Part of a small language model's weights.
Size: width 128, 2 heads of 64, MLP 512 GELU, vocabulary 717.
Each number is 128 + 24 x the weight over its row's rms, rounded and kept within 0 to 255. Layers, rows and columns count from 0. Numbers have three digits each. The size before them is the row's rms in percent of the matrix's.

# layer 5 attention value, 128x128, rms 0.262, rows 28-63, columns 0-127
100:110164145103094090131154134135116091124142103155079169090124109128139135131147168145111152098127142120140109126125109159139090096156108125131179105136170157127141135134148153135077144125129152133123134123119133160096122147120125087126154149134133099119114171108095145091134149119132142158147169143127135146102139186098174103134121146092120135101182151162172138091097092110133104120154
111:141176143128137114112094109166145153125152088098157061113156160154123157143152116159116164152179104082106111124143089096142112136102126091150107099106097163139164124164082106118122142138128099114092147105148086139105140147142102104119114103113099156137145104137163145141115134128106092139158170135113158129167114134114144168140151148117111127133137153141107157156116137118137148137153
098:127133150143106122135158122098089152113142133168158139198149120111130164134124150142123173170132162127137158151114153142156095110148139120101103125135078089129127151190167098080140129135098129085123095095110101124117122125158113148158171094113132148142120149110116145098137134083126100170141131129105117121113162117144140126103086120133170119089157137124119121147100133121128083128152
102:159130098109109131165164106138153141178138091131150084136111139127127156111108122122146135123175081144131115129108113140144186124127101134151113146078124096143148134121133125134094134115080126112127136073146106116135095116111105116128116117143095123136153142154114181109144135086122106143126093132139151110173160154105136117082143107085114180125096159137142132098111163130165078149147
115:144159134172105101119126107171116129150130114113131151151170155147121156117138164147115121118164147104175167122118176127109126127101152159095127121131131087155105114113152055132124158150120105138130120131090152142128118118150106129112162091134129112120115145133113125140112152097129116149119157196090098134143143146156077115117140132129142168141089093066104125162158130104136106151120
106:101112116124132119114098131128132085106144144107103150127154135154132109156145095116083127164121166097150120147130170127093132172141102110135136128194108159166115089149121133165132151131148125162142110113123149103165136093115130120135132138116139143090127118152140111132090130105164141097101109119113151144191066107135113130154139154158167168115150154118146088126110129114104134140066
113:109096098115130112115092120123096147137178102146123110112120120123104110124111206101131157130121120084076093120104125121110136109136169118154146114120115124127138160121144143153089119152142126124134157127141159102147125123161150135175114134096117116132128105114141123146127100130177141104129144150183174135093149102098111110162155108148091175117076132164128140148121146166148092168115
112:132118155137124131121127134148129153128109135102125086127141145119150110134093118125117123133122092096132100126140095125094156123131085138117072130125146150154092151109090090104165068069121113138127158125101144161112119106138148116107084114149110119114085097149158112151113109163180075137122144106125147160128127138136153163142153147131101135187122091132095150112163160124122181119113
099:126134147108137139121154113126128138136158115162161125139113142077122145182122094138140149158113117156119152123116129096104152090160142136132047147124151145101111182099126106115122137096120151146107118129170167160162113160164101125104099137084146149135108178089119145107112155124147091130113180145142160085128141132084125104145134120148138126108139147146146116140138081154117110139117
090:153078062116128149171100101128188121151119117139107141135145150180114107132160108163180113114152110103134087137117128115121127152130126154083131143127073088166107095141131108134113145120155114160120116138102156136140122140152144145080170118146124130136090105109155128118113168112087119124119103129123140128116119159136120149153128158147148144142133123085116096157134081117174123151123
108:106113107128127123183147094155118171092125135140097128143118116105153128121091115118166102105119139175156121130111144145138142137111111139173146190124171171124132153148100131145118107128083169141136130119143171102163126107111135066110107139112128161121125104172140121117111136131119112166135126088194078164097115120106126094134172138122105155113141118155155132110122134124109113124120
105:173160155152147144076128117163131141147109148108125098132167168168154148083147132149142117130124123152122132153108112091158159177146140124189124086144150143150136139108070164092087143132092113130105131091127140098140172143114099110120099117125122148177157129139106097103147136108141119134139083138151115142121131145140127095150157107131129109142153142120108092143144128146169089126134
106:086125133122153122054130068124147106111115139094135097087115118128133072113155131148180121145114126107109154100097119109072144120115089132144129124082111112141108110106109107135149149106134122145105130134188164097108102142135106105094122134124140150084157155149120100177115137165118125105118135174136124100158157146156112100155133136147141152154131111146148121149109125145120143145099
110:155109144137148094141175133104065144124111098112170157142130113124118112116113125116121128151145145112136134175120135116096156142146106118071154153129120173093156152131113147135152155124095138145148143129131101146166137171129111161179146099135130100126129085108125085123143155152114136165124143147113137130119124175159127143140116132074122198086170160117117130123146112122096121109157
111:121105113132117170158132110132093141131114151112149097128125113119119150151098159122140139092115147146122103150131113150158144093149120142108145164119179128173109114150142145131176070114069123101149109146149130126137132078097138147113080118134090115108125101142153152160154124141144137158131109098108138159106124105127106131128080119103123105171137121178133152146111175124080131074102
111:141129131119094146137164101073112133123095108118170157128123126103110107103116137118094129120105117158121126148154140125135184117139127147127092162161141115092113119067106145150156121108161157162110108109121119182142133154134142169117138139120086113121130118096081141144143115088165161167159118147115087130123133136150153120133166093123094146118137071137150145128148097151105161146090
113:115169138104110118155144154134146132104146117117121154125111159095146141078109125141158138137118134163120128098094172147167121128097165139185120141141112150129125158147149118137134110107145094134140138143086124083107123097113179132112113111144136118179143132158134135139108109116164131116093136128141141131076128097109094080085145073129120100164137096066129147160099109153116126123100
097:111150113088129130113145130120085111100127125148105145159136144149103140112133126124114135126126148125110116150126151122150123131149115143128121109129135086139142171109201144117064115201145087112134150143158138142151122124121097148119107093134123111117099171115130152098130099159136165086128154157139090103165108109160102103087141117118127107131078161125098187122136176106140149114131
110:143135106156113103129118104135118110150101080098076155146134132137145139147129109123122084145146150166095134125143130066132160189163129147134074104128171098100129132065096143161154145156139117137146159146157166160162119174121125142168087112138126159158109120098126120118104112122111143154154129133120098146105089127123127155126148136156107135158141133096095124143123121159112114116116
094:122157163114099103121141143130172120116153097134135120113118088109183128136130165144131128130136137134137121110138127176132089116106126101109131122128095110111096142138135091135133135124174144137152120107153091096114122135086142135167165136131130085130166126117135119191078143152141146140152163141119119123124131093121138130091155146085111092143171094156209129108122154156114128177131
119:083103138128094156141117128139104096088130172102119129116066137142079095185143119112095164197155106106141125101151109131156156154126123130182134154140133141114119137151150065130159109091135135113124125134129138111130107106143142138095103127154104131121100101133111143140130164113132089139106142114137099139120109162105166103145144109097121145150150128111159162151118160128114156148098
116:125157131102138169072124116114099139117087160142142132120124106064169144112129142118162112124074179145124103131104094146122137121083106105134097115133143110110091099123108106136138109117138117145154130118140138140111123106124122159132125135211135098108123114135106133137120102121198145152089126157126172153126154086120122177128122159161109113154141129131151112118112155131134129099094
100:144137141124146109116129138104132130072167152190142124123102116120126158108114124103158110147121155086122158122090131146160138106069136127130174111117137159131126163141152130105140135104086121147091123190153161130132107116111087158147120126134136111134129123137137096118111157111127126140099153167114144146112156150110132119150142111137131103173173142156083134177088119187098097122134
117:128120144149092157112155137096138086114126119155091151112175114108139120173129106108120142165138123101161140192142105140164129112154095127125132144125137135120120134118105122108128089098120148158136123109158136071168122136119157127155117148143122102114114144103133117164129104136174163120097117131126143096162137115159213120131143147086142094121145108162161097077127118151122140143098
098:108137139086123164129150084104161138142111116111137154109082170088140147148187106146087159087105101125138155151101080126125101125095096136112129137147142098116140127147114128110078113112127131105130146149180090109144123114185097117103168138147082139118123141121115167137147122103172148110156109118139114079142170116107141147120102132161125129112141105143133121126124159108156141143119
119:135153106143137115100085191135138097125141147105157131146136164126121121132110158137104134185147177102139151141105115115095152172114175084133151140077111123113123120132112128126145159111138099112179125090109105130105137141151076154144159141148140102122155124097111140135115152125120108111128121115115102098135097143089105137150086067137103122128125146068156123116155164119130129118112
128:155162124158139100151154147161140111094168121132096130141134124113111131114149077136113092102193135086120145153108154158141100156126114153126127122117126119129142092113143159122107127165155146149141100140145120092117123198107110159133141104128081112138157127144103146119091149149085121152144124129059082112075108132110130146127158128092141109133119129152134108129145114122099085101130
104:110121154084138133125159094141118093136131110141107162118094156095110134163135155111101091097078126152129069150146145132138097135106115130123164141190193157103111114135151172147109099132151156173136134129128134130113171107129125105096108113121128143101100099142140141127124131099134158171160140112080131134160116130127141137142130149139116140157112128156157139132110175125110132069105
106:164156150118150108104125104072078107141109117153116140100116143153136119119108133192086126110123133101124149097144140105144124114112135136127124117160143140087126120140171133123047129140132118159158103127121134130121114112127101160131105127093118121121122173100115160125121118077131077146121194140063150101159117124141100157106114114145116132126114139115092113133176096120130124153137
108:127108123147124144121107140151145113145129128188137140168172142130100125124115097137112162136158147161109128141137137104096113070140134125140130100132063100123113187114109112085140160166101126105136121152092141132132110132137120119122146123089142146169161121109090185143107107125107111107150125154117172127090160125088121133104113071135155128137077112132149102125141125136139080135153
095:134126128100134083148130147104142163162136134148099115128112075128152149068096146117129139134123101144149146122143121172123100139107117121169125145121153099149130121117126111155163159120133133081147138145114145141088101120120219127147127157169114193129116142153120103160145130116134119140172126077126100149138136147148173120121139167148107127148151138121106175103095145106119144133141
115:125138108125162179144097120119136127123102109116139155143151168099151109133144147155120149097140125131109142146115055100155147094120091123102153122122131152142152119179100146101126086125087113125161181141143105147147152103146088120112117142144115117117134105141116164139136129138182082112143110145151109133086096134108132154158150111195094097108104106134112107099159149113139137132101
100:128140139101119117152169155131119126149159106139102140151106177113147128097109106123128122120142107152176142130118140164168129146107125142129100103134162155126104152092136081151058099122103147156096143141139181142168120140156115107115110121138124143132112144104104095117133132115103128115152116121144121087085103162102177109105180168139125169121111100098079129114116118127099101162135
108:118123127132104158142146132117076118122123128098107115132177199156152161101135129178127151109149108133137113142092133111123120137165115145082168148165130147175147083132129073147103129107106166100144137148101159111148091110147159139129128123121108136112150144113112130148137107150108122127121159147126123162067106139112113119152123125113164131094165120113127094113130074079109152120128
116:160156138117146147094092118116147114170140097116136160141157141129106090135152057125132163123127108115128118128098129129135127136124129106081077110180090164119123151093126144130085172159174137130152104134136122133148122152092121172121118131143087115135098126109126149117111125106124103105146153109101175136157075109122135152118135162152110128106157146092112084135173121108144144139105
094:111192177121130114103159133124115089136158140094123097140111117119147104116111146136145125136133090171125111102122147153165106138135130134151114135156153177118118132113173096139136114111137146132172140158145142060131157154107145132117089152091120123161156137118160131181114068152115142152136138117116137125114109082158137132088175154125109116150114125156168140147124157144114154140150
# layer 5 attention output (transposed), 128x128, rms 0.238, rows 28-63, columns 0-127
090:080100105134127128153109128114119110116131108109086127152173127170114081129122095110158156139164148160099168159142124107122138148167131127150137088155096143122157134156136185177146119104122110127141148125131136152155147134103138192111118141140120114178123105107145102132105108183104069143139138140167110139165119113114098126114114137115156102134141122121130092124161106121150155095105
110:105109126167091123122122137120127116072106125110183185111124100090172106153110127072131079118131131147117130141107142124107149093130103139138148143135172142114129119126192115122142145148133138160157078129141112098128136116157088072136142116146118094130159120104085098128136114125111156109116117105081119128112151095110133185119115136131134139123116156099129145085115087113137118103121
099:143123093135175130120066122152134132139095167174113151117111118109148143144128090099111100121095111136129150122179129112109093165131115148152170150129129178137117110139127150184134118107082116168144123164095145157137158161128145165100120148143113136129145109114153182113159139140133147112129121146136154088136156150118175151103149112125115145074146114113119150132109155132104163108117
099:115137173126074094120111165174148117074104128097129153133162131114156142173133126081104151162094155104111136166139131143105176112122125134141133069146153118147122144125156148154157141153157171120157133150081122108103140160130153098081134141106148106110109146145140133126129114155080151129113127125094140139119135111167109163138102157102135111125103123138119090125116166106119157135117
105:142123123094144133142175129109191150091111160137134130133129154091107154166128120098156105123098101119087105171148124086128109136082132085140124163107100182118186128128102166100088110120135144167125112123154116103137138140118161144162112128093119148097130127121138143093095157142161137136152108078136172144121169108089116138144126131145150147110148141114134129115086143119128139132130
100:117133145137137103121159115081113116095120114129113125165078138116150129105117162105158123079117145154110109098136114123140120106102149127098137133134129149079148172109086100099130136112137117128113150123130140145095139096105120111166099111141151168183105085126118103144124141100117134125148157143167100120103186128133153074175138134121133144126135149089095147179119084149126131124176
105:098159137124109100156138131122127133126096120112133122136113126149145154146154090128147132085133157143148116160146158141161143105086116133097155115141136143160085087161125141104161161100119097148090146116138069108097117144107121096103147096118118137147105157121084132105109125130110163158095105148118095086173083118170122112108145150114116099171127165133146099098142133114147173125163
099:160133115155143143143114126103157123089153139099190115067092146092129133119111117146093114134137099136142133115155136111129185114117162119138134147113174095100117136115149099124096140149107116132123113112152136107118122123134155100167145175152126081140168166157124131178102126114142137146156146088109133096130114136108091157184117128136139107155111165130133127119140149104134077169147
091:140075149133120159150099116156121117111115141125145150134152115130115121150115161148108100113147123108167146146159111152166115105116117118128148076154158088162158170101138103140109105125134151088126153153136155135089174120086094185138173167147105107100138086136134133108125099146144150160127114134101158123159124116156129115092148111139128128144108103161125173123148174087114139107150
092:141155181140129144100147119111106140122101142191142119156112128091138149116127116085132177110110158128117076103165147112098118151158137083156089125142141144110103161108107150108152086206166170152112129156154150104056102116103129144151129116090139111136141139133135110133132147105151118140135128079128101116123135149135101116107117127127133142118125121159128137123129117086105115121111
098:119117143131146046096090145076121121116106137099145150126178155123112112160110140193129145142115167133130114111114091157116110134121127108131161078147134092143161165140154150142093131101136089123113136129160115137125118139083107130128112090112159133126151142127104115167133143102136157134161118142108177097174128157125137094130066122104129123115137138142125119135119157146114156120094
101:104142130116151123122139112100141114126169124144195124085162125148155146197102131140116136129152121151145105104104114158149193068127152150128140140132116124144149177105129169121126147118140158147159131138086131147122153142131118149124141087127107142099091123113129157126138153096100139117148170117120139117123160088148137137107134116067118150120169155123179156127135115143095107144102
104:113135196144115123164149113110120163110139129164117152160149169109145179090094169144152114127154123139135116114129102118193145102109110097138111135181147144113159129095139106108121122111165163084154145138132109161152132115111115130138146100111088157127105124116129116114170122121117134164114097064157122141093118117150104114097139141162107106134117151107175114108138146123109146113144
108:143155073131126082120127161144129106128112073113086117116098152129131101110099108122114131131109129127141139094129158053105166128085146105141140133102145085110131096139105121134103127144121114089123108132131125130113177087171120124145090120162181151111089124125169135190165107127126080103150084112142126120148136135143157112112143136109127113131135085122130140118121149100140133101135
105:117134072103109095099097138150123134126116135110105144083127099096111137106149107151065113177060083144146123095117090119112133128126119114118130102106110139086113138120146117131113153104114118131116129108109099134103092149123168111111118110129146118120156145157083097130126098125123093151125111133128125065127121122128113134170136124117092150124099108089135088122147103102158128193159
106:161139129141112153114125165135157092146154138126069105154107150147114132122096137159120107156161100143149139107143102116103138071109172120155141121061107118175150149158098133134146148119115128108111148141087147105110165128153154117095120165132130121111138136176118147108142149133148115101097084117131132134140097164144110091116118076147103102154123127126148112111083134105123080139156
109:166107116130171078136107060125134118115129125135117094115143111183122106144146126125125085088143095136125122153106092190124118107129110124096121117071096118142121149136110154104142146167111116102125141109128103153117067143141087120113151146074104138076147151116108114133105152142145144125147144145150128114142127136130107153157116107138127104068136080152120114123120131163150116120139
098:129093110134118072137174128165157147176130131097173129144106075131153136144153124134132101147125129099120116181123122134130089122091125113119091103158114180131099111148118127126135149092130108131133131127094115114114137113150144143147108163120111175172154089130130089121092113104129108125079162132090128120137129086064122084136134111132128145141141109153120092089120114157152112138128
108:107134143153153129104167137118120121154113139142162114117116133147112091151110164154143144130104107091138095156123143111126167119128130110134161107139113113132163136108078120079094162114114152142103072070102123113104145047173111121148119133107121118127152122160140115113117139110120083128118131138113177121162114085142151091105136126090109119099131099133135166108128109103113085102118
090:153133130189133115161125135098097115113116151130125173132142148139122130120121106124164103105112156145123146165101119132126112161147118137170138165126097134117151118155145137151114110098084150135113132144119135148176103181156102093102143132132096144090112134156118132125138124177085094140124110172168114152087084177159115164121133114188117077125113143128126106127114134138171126129120
107:115136173122081120103135097160125128118113087133115148133118135139181117138095177141134112123105077146104128105122108079145132084117144124089109093150140103126071143090104124136125143117102071130151157124150155131139124143107153134165114135124128106145192119165123131108086102122150144117149116093156153101155110174132110156167117115180127089132106146149110139116124137144128127130140
114:147125125137128129108147155146160161117156126124118131116109111157092148110107119158077132084147139186114155105131109144156142156133127119161124156152088150097146139137129135113114164078078118076127117140095138099147100130132162130096175158123117171153119154133109101124136143178109111191154124148139117100101116108146134129104152116113149131093144136106138156139117148115091099182138
098:140157101135089119122112121184135132113117098101151126114160093125130135157124120160150145080139169142169120113141114109145129162149123103121105169117139146117150131103134135139127101125146098065185154107134110133129116106119077133085150143107135126133127108088129137099121141175165156165147125131174157083138173122123160155103143120126117131103145093096126135118160130138180169143124
111:134119122149168130117107152101130152130120114110136125131083119112112150112097105140123123088126171119101141092145110090150131129086126164148130118142112117118119155113125139128113129104125153080129163135100175177108118136154120114110154110167124126165153111172145127093114126104113092086128145157199105132134099156159095121149121088128096081155156119103083104118124134111150129110182
094:133160131132094117090142178136153175135126162137146151175157122125176133088104145102117076122137138139101175138111129148130089153140100135140112132102132131131140163101170134151155123119092123100102138144095140118116174154085162133111151098141163112118153104083093125094139156132147125109094140115118115160128085134127166125130173099121140098158089123128130136138146105147103103157122
113:131107144096099147125161091124117109153139118141110143133081140104131123126130106109142102119079113135107081117113136118124238110117105169110085116118127142079116133110074103094131153129105118114141155127150142097180133144144110109136132130151140127094086096124150133107095125144112119102111122145148138114129134122134189131118130167134157129103123129119138163113077154153122118126154
120:095155124101116087119103107137145139154070133101139150077163124109136103150138147129136132181121181126126096147106126127060139132157110126118154144136113134121135161166124157106122115120129130107157126104137129149120140119174104109117124098104128138147121129126151137136126137145160092094099110104157143163138135125119168113086157165170079139113140112104063127160119136144138097143079
091:103124085119060122104172141112117152129127122088120086150151136142141132116176125143139144143118132145128168119149094127109112118170156130129171096099119117146163177154134127118143120094122076143094125137108099135122111118085131145130117082134146160160142104131116066127126154130125112167143093130158140113150130100101137113164123137136159111125122137100098142147151074124129079166120
101:106157093144113167142137137165174159116176138092154063137132065119120123132124126076119129119117177111099149164117156129114138101122137115145144138089101167159131149143115105124141115097148122098105159099116119158134151111143128155160125138153133117150094092092123107122084077180157174136127100114106157141116145130106130114149137133133129154128128131126122122132098103104131146085142
101:118093189099158145152121138138129127145122140135177152145105102096136129153119110097100153126154102107169147142128146136130104142105109156108141129124126117158090133156115119118096106153119141170152106149129101178124165166145116141098114143121131112067081119155140147111115185153135139122100154140135125106148092116167102149097135127123141161118144152131130148190177178130143134124140
089:132133137175161153105095095146113132120144154136095109147143166140149094109094100165130134148096147115107106108091145111116088147159136133126127107148114131154153102118119125160122120124124067156164101100121125103168106115128138113128129138101123072158167199160110131151132126144094180138096127159114126160105130127128141121151100139086151107103099121136131077130102127112107136091111
108:137130135133135090107131155096155157144157154119172143113105066114144169106083109104085125139116139152138135136133124140090157119120109146137119131127157128094117161130161118109167155137147128099096126112189151136162138167112137114121152134152172083151118152077130106138089113111165111112139137141131128095182091147127155109116134119074158124148128141117149145154142127103155105164136
089:102140124148151095113101106117148147137098134102153109121156123144138112162113148149124149075089155117112149110139125108118103159113156107106114089117133081172186159091108134140123125122154109135161111156156135119134156118105123140148131140104148137173157139101151149106092166130142146137115173134098171191169112128117130107100091103150171109135133101151156098095103139127162134134132
101:115137099160187086132125096077145136098095133133107116121135108105113116068108107113114117150116143151095129123121107113135111124080177105132118100102104112128142154119119171145132114164132119145128108126187132133113167170157134173166116138165164076140108144124102152115112139134143101138152154100146131109151154126136100092122130108129100185154132148150155101124156126117109145118150
109:128121149158140176104156136160123129082128137140145145102138102125165105085140167104089140084141143118121137127144162126097114091116163113134151115110122118108124142138124106119118115119148146125105124149142160113098177089153095100171176153114133149134106127139121093138093103136137148098103137146141053133085107141140144091143131138089129179098140085117123159146130103122129082111131
090:089145123164163144150137099118146141127094130117162126080152109148125146089153139171132105161112151120147152184136095138128103095140142153111169132129118102178158110147138132133123164101131143139099137118138110150195114140153132107150157102104126176139127149152083117132102135150089173145153147156170106150092114155140089128153136134171112122126117089131155116098129128155142123128122
# layer 5 attention query, 128x128, rms 0.32, rows 64-82, columns 0-127
128:182124108110140161144131136114139112145164113133106150115130124139137147123128147138144092128124117107133138139169143126096096132123153145145138116146114156124107160120123118114150141098123136134137143136093080116160089136112136113069126146106106105134133119095094083125147126172183163089139136120117186149100131104165131144142146133137171088141083141113182123198115188144115113139136
127:134190155074167099114112074093160097146159140119110086151108114113115165114119164114106115110133107121158166102086114127140104100168110115130130124168147180175099130105126119131098130137113117138095161137076114092139135115098111130133131152117120118126126140107163130129101156089108127103115118102156187107105108128135144117156125141145151143095086103135129128119143128149140112158127
110:169156139159106142081110153114134113130114135104104147110134148165123060153145092114119123136101126135130139145152170117113112104122119122156116120135157128068129090132132110120138140114087144141161119142110166131149109100120150136137159138097162152135135119183131157155160151148098124146102116121100134121064140134147069136139106074129144142149129152082136130136093151153111174099143
095:129140112140111131095119139104103105135121180176114136127099129066141126098125138129155172054142161138167125095136116073139136098183137143151169128111149157113108108124140170149144148114089167161118148133146099167117089110107128182115117106151118110144120136120141114137089116116134143088127141122128110126109135132130086174137118119110124141093128113099122117090119152134150151112108
087:119078120146150102146170123126114091121137104122159112118120113115133161183106129145115120145156152142097137117101108104148115159105138134093103141127137130185139129098095094111099125117120095059094127134162128128098164136129100148162131130185068120137130144048138124124102132101148128113124124117137093122140127125119175131136131142134144122137138121155129123121180107113140099182125
092:110118099109133138136119134162146143137162117143117114125114191157152117134130114118099134177110124099129127147149148145125120196063125140110115109115162168125153112125127144083165108128186126117117124127149116107109153162184122106137127143125121141099189116135105139157161102135124136166138108130167111088154095098101115081120135114138127156116152131115102103130156136129068123110128
085:149075134153192134158130136135147113103091101143134107140161109149159142111118132154148116112135112133094134113123144120114125134115123126108132129159110120133111129093140101137090121148141101128060133099151153085111158157162103101126169114158095116127156102103109119131118154133109144122115099100122116195154138174098136151147110149142142170098142140145154152145173123108141105193148
085:128130113104163107152128121098118171127147112151122088101118083162115170111147102131139120143153122128084121159168100173103117134127166136117140170141123132169083168124131140155091134183126099120121113125123115105136151120119090079102129117104099109115090128124105144123101140110143136148150113110112160161177180138137154146074128178138140133104115140125126117111127117089122114108171
097:116131107178143123109145150164076128134165127126134133099038125088129148102117138117131110157140149134097121109154120147144121165128125116146126137143119148145131122146135152136125148119140126077154140079164125103145086188146095130125107131140113118140155139180111125127123118165125119129168131131145129134195163098111160120130144164115136132110166158156099116115117171090098107129105
087:113175147116161094128123139155106155140129097144145164100128115113152097110144151125114104148134182134122156115124094156101098110140063135151139149094143114171149133114139115132127134109158124127143161181149142146123158114100132156104171138136112112160164110123115119116103127157127109102150120093160116142129109132125116080139095131129108185146079075133141102154143162145151168152153
105:154117103125141089119134168156103140136158108105084125098096129147120147147104139142119122106087140156123158120131093093104100131134104117175164161083117115134090136127175115131121176136147095125149107134187130160110117101119130117135138130146157097083144138138173103133120093143127115088133118070139143112142109118102160179146174139149135139116125142120171104135105135136153137168149
088:095139122128130110133148132140134141157130171146155164131185118120165141181125145118122117118150110120123104127117117172094113101151120121147132171134106148103134091125123162078136143102088140151191160128121107174116150141105114104127111098099149112097086111112135122121133087118108155072098117121129121078173135091103113135169145148114129154157161144102160134120145110098116120152141
100:115161132124137103150137161135082140145178118125130148150144118158086074105143100125117137121135108120138130080148136119116071101121109122165129126108131122098137121136121144154153142116160111118133124108115126138110090131147131119099133154121106139082152091128091113168184126141103129140107125139124141173139165127115080136120101176180127110133099117114130115130179062143094098141166
092:140129179135116079134119138103146104134145141126123129088146159125100134091151139128109152122133140144127132099141133148138110086094110145087069124126089143109060130173129132124135128186149116108120139146175108113109137094153135162154137151141117147166128142157131128159122163134145079159115193099132076117139145119106110080146126108139172141107145122120101151135117118112101143125120
098:128153143162101065126128089148155110166172115110150111120161144103127138124171120133099144124104129116098120132127117128122154134121145150122122151143151120116138119150154109101130157053114117110097089143138184157145145142112171095157131147168121179103118066148135121107116134152115119132094078134131112144152149133150144111135116103121112110137090139134110157130193147144108121137157
102:178115095134110110173096152126110123085129157114167115128128132161119178152182115134128107122120103129123120135128144124142158135087129131115106142132090129141108113159108129127116151156144137152098128065096155144136114155109129081127108122139113101137134141111122134093102142149136151147066120160135198134105094169126091152110112136111087097128140108167128107142155157148149167140119
090:113108119110109105121120099126119067118107129141091150117113146080160116149181112169139158135139148173093113141140107148116141117100168109127135126115149132115119151138118115122112123120107147139102203125102130145153142110141077064140071146121122146099122119119133133113129179126126152101159122121157149134172127098152143127128131126117114135101082148130123069136095088169134123129146
094:134164136141152108150121082102129110125114143107162094138086153082130115166140133101157139155112087158144150131135093095127124152126127096147152135099133106101162165132144169125141122114172114093144088103070109078148108120114130159100139105144116116140139157086125124168093111136122106112135159135153147085177125155120139145132112151137147088115100121123083110125144123112100139085130
098:122178176119115112121154122132124110095100131119129098142138130116118098178132131089145118127142120133131143116109125127126093110163136159177118209114119105118148114115130140153106133111141114145119114128142131194097154097165112152154123116108133125172153118140127102106128129192150097121139121126152099098143061154124113113135114091122147145172138104091158149147104135135155094153156
# layer 5 attention key, 128x128, rms 0.316, rows 64-81, columns 0-127
102:081106105195099129167101124130131146137148145117093117128128139165110105147139104138148177129142134113104118129123117122135151135079139115118085147144116088111140130091126124107100136150162110101127146165154146161178159099144091102153160160090120145161125159151117147122133144133126105160106105123080086094171120131130171141098116143141103123147141146154085135108140095120130146135167
106:114164102139113170143168112150116149119117136140130139125115164137126146149098132155089173073131130072107139143116144136143154166115100140115110131098141144156130097188105185125109086112150134149154102135126105164130117090152126111116148164095155130099119125117107140112121141120134131129165185093152163152117120120120112151143148135134116108138111167137104117171118154126065118089128
086:132097128135105110076106112160114137111132136148109108091115085154126150120079092084126120135133149152122110163132103101174084161126146097146145102106064105142120154155139152128109112142086111112095114137179127144129160117169093113114117115134146140100113146141156136140138090126149138127145127112123117125138139095154157146126164171147085118095151129067158128134152155090130143138134
076:134125127124123122099115182111125170132142146142069165174109147134114144139171098147122104175138114138120145122123100160093090127075139116113126107128105154139115120156158121088110098159139095143125115141124158130114149144100129119068166130083112161154147138122139149122111092135170159146121160144134139115079109087166132140090098143158167147168119119117132161115141115147110134121130
084:170154165166133148091171131112155131104174112095134167132128129156081153114142131199146116137137104122137176145171161170113148129136144120119097133149144111113082128136103128122102087142164138141163168126114131104101108114090163114089122119109143120118154179149088118114158154093085137119111108129145114136138122131132089132135129127116178131127134123160135121130113091131117146126158
091:141102113149156113113137110172110148116160147105178115102165136129148133123151138119101210091094156122111111110146111115152114164104138111151125136134140127142078101084132143154130135154134150105115137182165139130178144118153107127143135153131133104137120135139119131163125145149112149110116158108133148112091133128151145135115107133107076079098105085086130073116107098138097152132109
098:135132125129139138054104155096112079098146089157117140120143141143066139141124126163141139120106079122155113111122150158118177097106121143164139122129142132115147149136131128103149146146114182113139135095108125077166128111159128139166170148111112083132147110128149115086109115114110130128131128140160151157134105122157115160121157088102155129161131093156169136148094134085127137128128
089:139110144114096141127139145150121138119150138139123043140114141116122113160112118125135125162136179101175134152120137128134120177147105102154138134097127148115135121148144134115148095111102110164125145112104096167153123161092145148109148162158204142129133106135122108104135096091125117122153157122118121115126122139094121127128167101166128126128178177140104149130167159098093103079139
092:135134130134124086153152123080172156147159142078165148118156134124102139104132085152099150122127137115090111153121114118138157130108127125184100167167115136112135121102116168150143131109157096119113183143108131142115136126136138154156130189124087118139140131124124149145155088155128168134143106133140160112138151122089168188109145120103124155121098151095163101108135112136081133131120
094:155088169149088088139143121140132161132125154088154146139135135113120104100157155082121095112132124139147154144115137128148121115177133135126155118112142123135147087148135144163137148163128144160112080125114102181123114158105131109081094086132104130114101123132130147174140108120156117116102157108107125119121091123122151084090167151074109135125128153096159101130107114113164161108090
100:129107167109112101130157103097133134141106147106141154148092145107126160142108071145126138108087162087098144112159150149124104134157105146119165126155133131143117113131121171139113089138154133152104091120137116107157078124120169179135159154117175127144166133124114124120187154136124164140154107122103130100083112130113132110128146179100095138143142107146134185109133145120160153135131
088:094132133134159104111136120134109134089106104181097148115159146129120152104137125143151128121137159091152168123119140140144157139167120126102125150114121114121078144086099109068089112109172124135114132162141136171126133159099152131126153120115141123085094132114176138128170139151140142118156108140119124103076166108072142088144118088149092149115091165097119124142111135128165133137136
103:141125124109147125104121114097116096143128083135137089170157101139178112126155113172157186093158127131130145124100136117150112094189099119157132119115138114123180113149179120120149083157119086114143135150142154118128153156158135123136149134127094129134144123113127133094169081119077134089129151112093092124126146154140144101143132125092117125155109151115157124123139159117127177126104
096:163134110070156150126149104137114147143136111112132113121153096145102102104115136103179115131146147156142155138152115140145127150083180137120105086195139111103162130144121112134141126176125128136156126142110156144171088096142080190118112115148104108138118172121134154118145167129114102139129128165165116139103140137133123127094127142161131148147125112133198106107121114105123116120157
100:163162107129144157110151109151091103147146155136133123131118138134101140088116155188126120149143118144129137134121110128139145144140110125132131125106108089086084126157117087136155124133141124193116118188088123074091181165131115133126118111131121154104131122150088143085148112173163163048107148105133114132095126137133146115152132137125145121111115127127173131143103138109149105118128
094:096196122151145152165142128145167150095106121174147116138139118078127114143150138140072118139135108101088119105118126135148115092122145110147128154133157118104155147170113074140114102144112164143071121139112163088166152119118126158127132156131120160166124143137097139136110130100093107118111144128133132126157123087129110136116130097145160148156162107164111165160105128127162110150159
092:102158113116100146120122117088139148102106153118125074098084149134108116158141133131102149101116134153143064133127120136128120142139093124115174123150154111129097125148115123051121134125111100151130156158118128125115181148122134151123142091138098127143157158146159153147126157134139132170100127088153124114090081110118184154123116171142160124163118156109117123130124150122126104111072
093:147174172116142124160144114126167142142126126129120121135126115133182180129127112112142132107144122160127131139109168113097159153092136141076115100086122093169111141146124168130124125110057126147132089145067163114128146149143155081124119180115095131120101109124125147121118095095096144125125145135122106107121141151123115152142123154104124122124090165193135109112115132147104142103135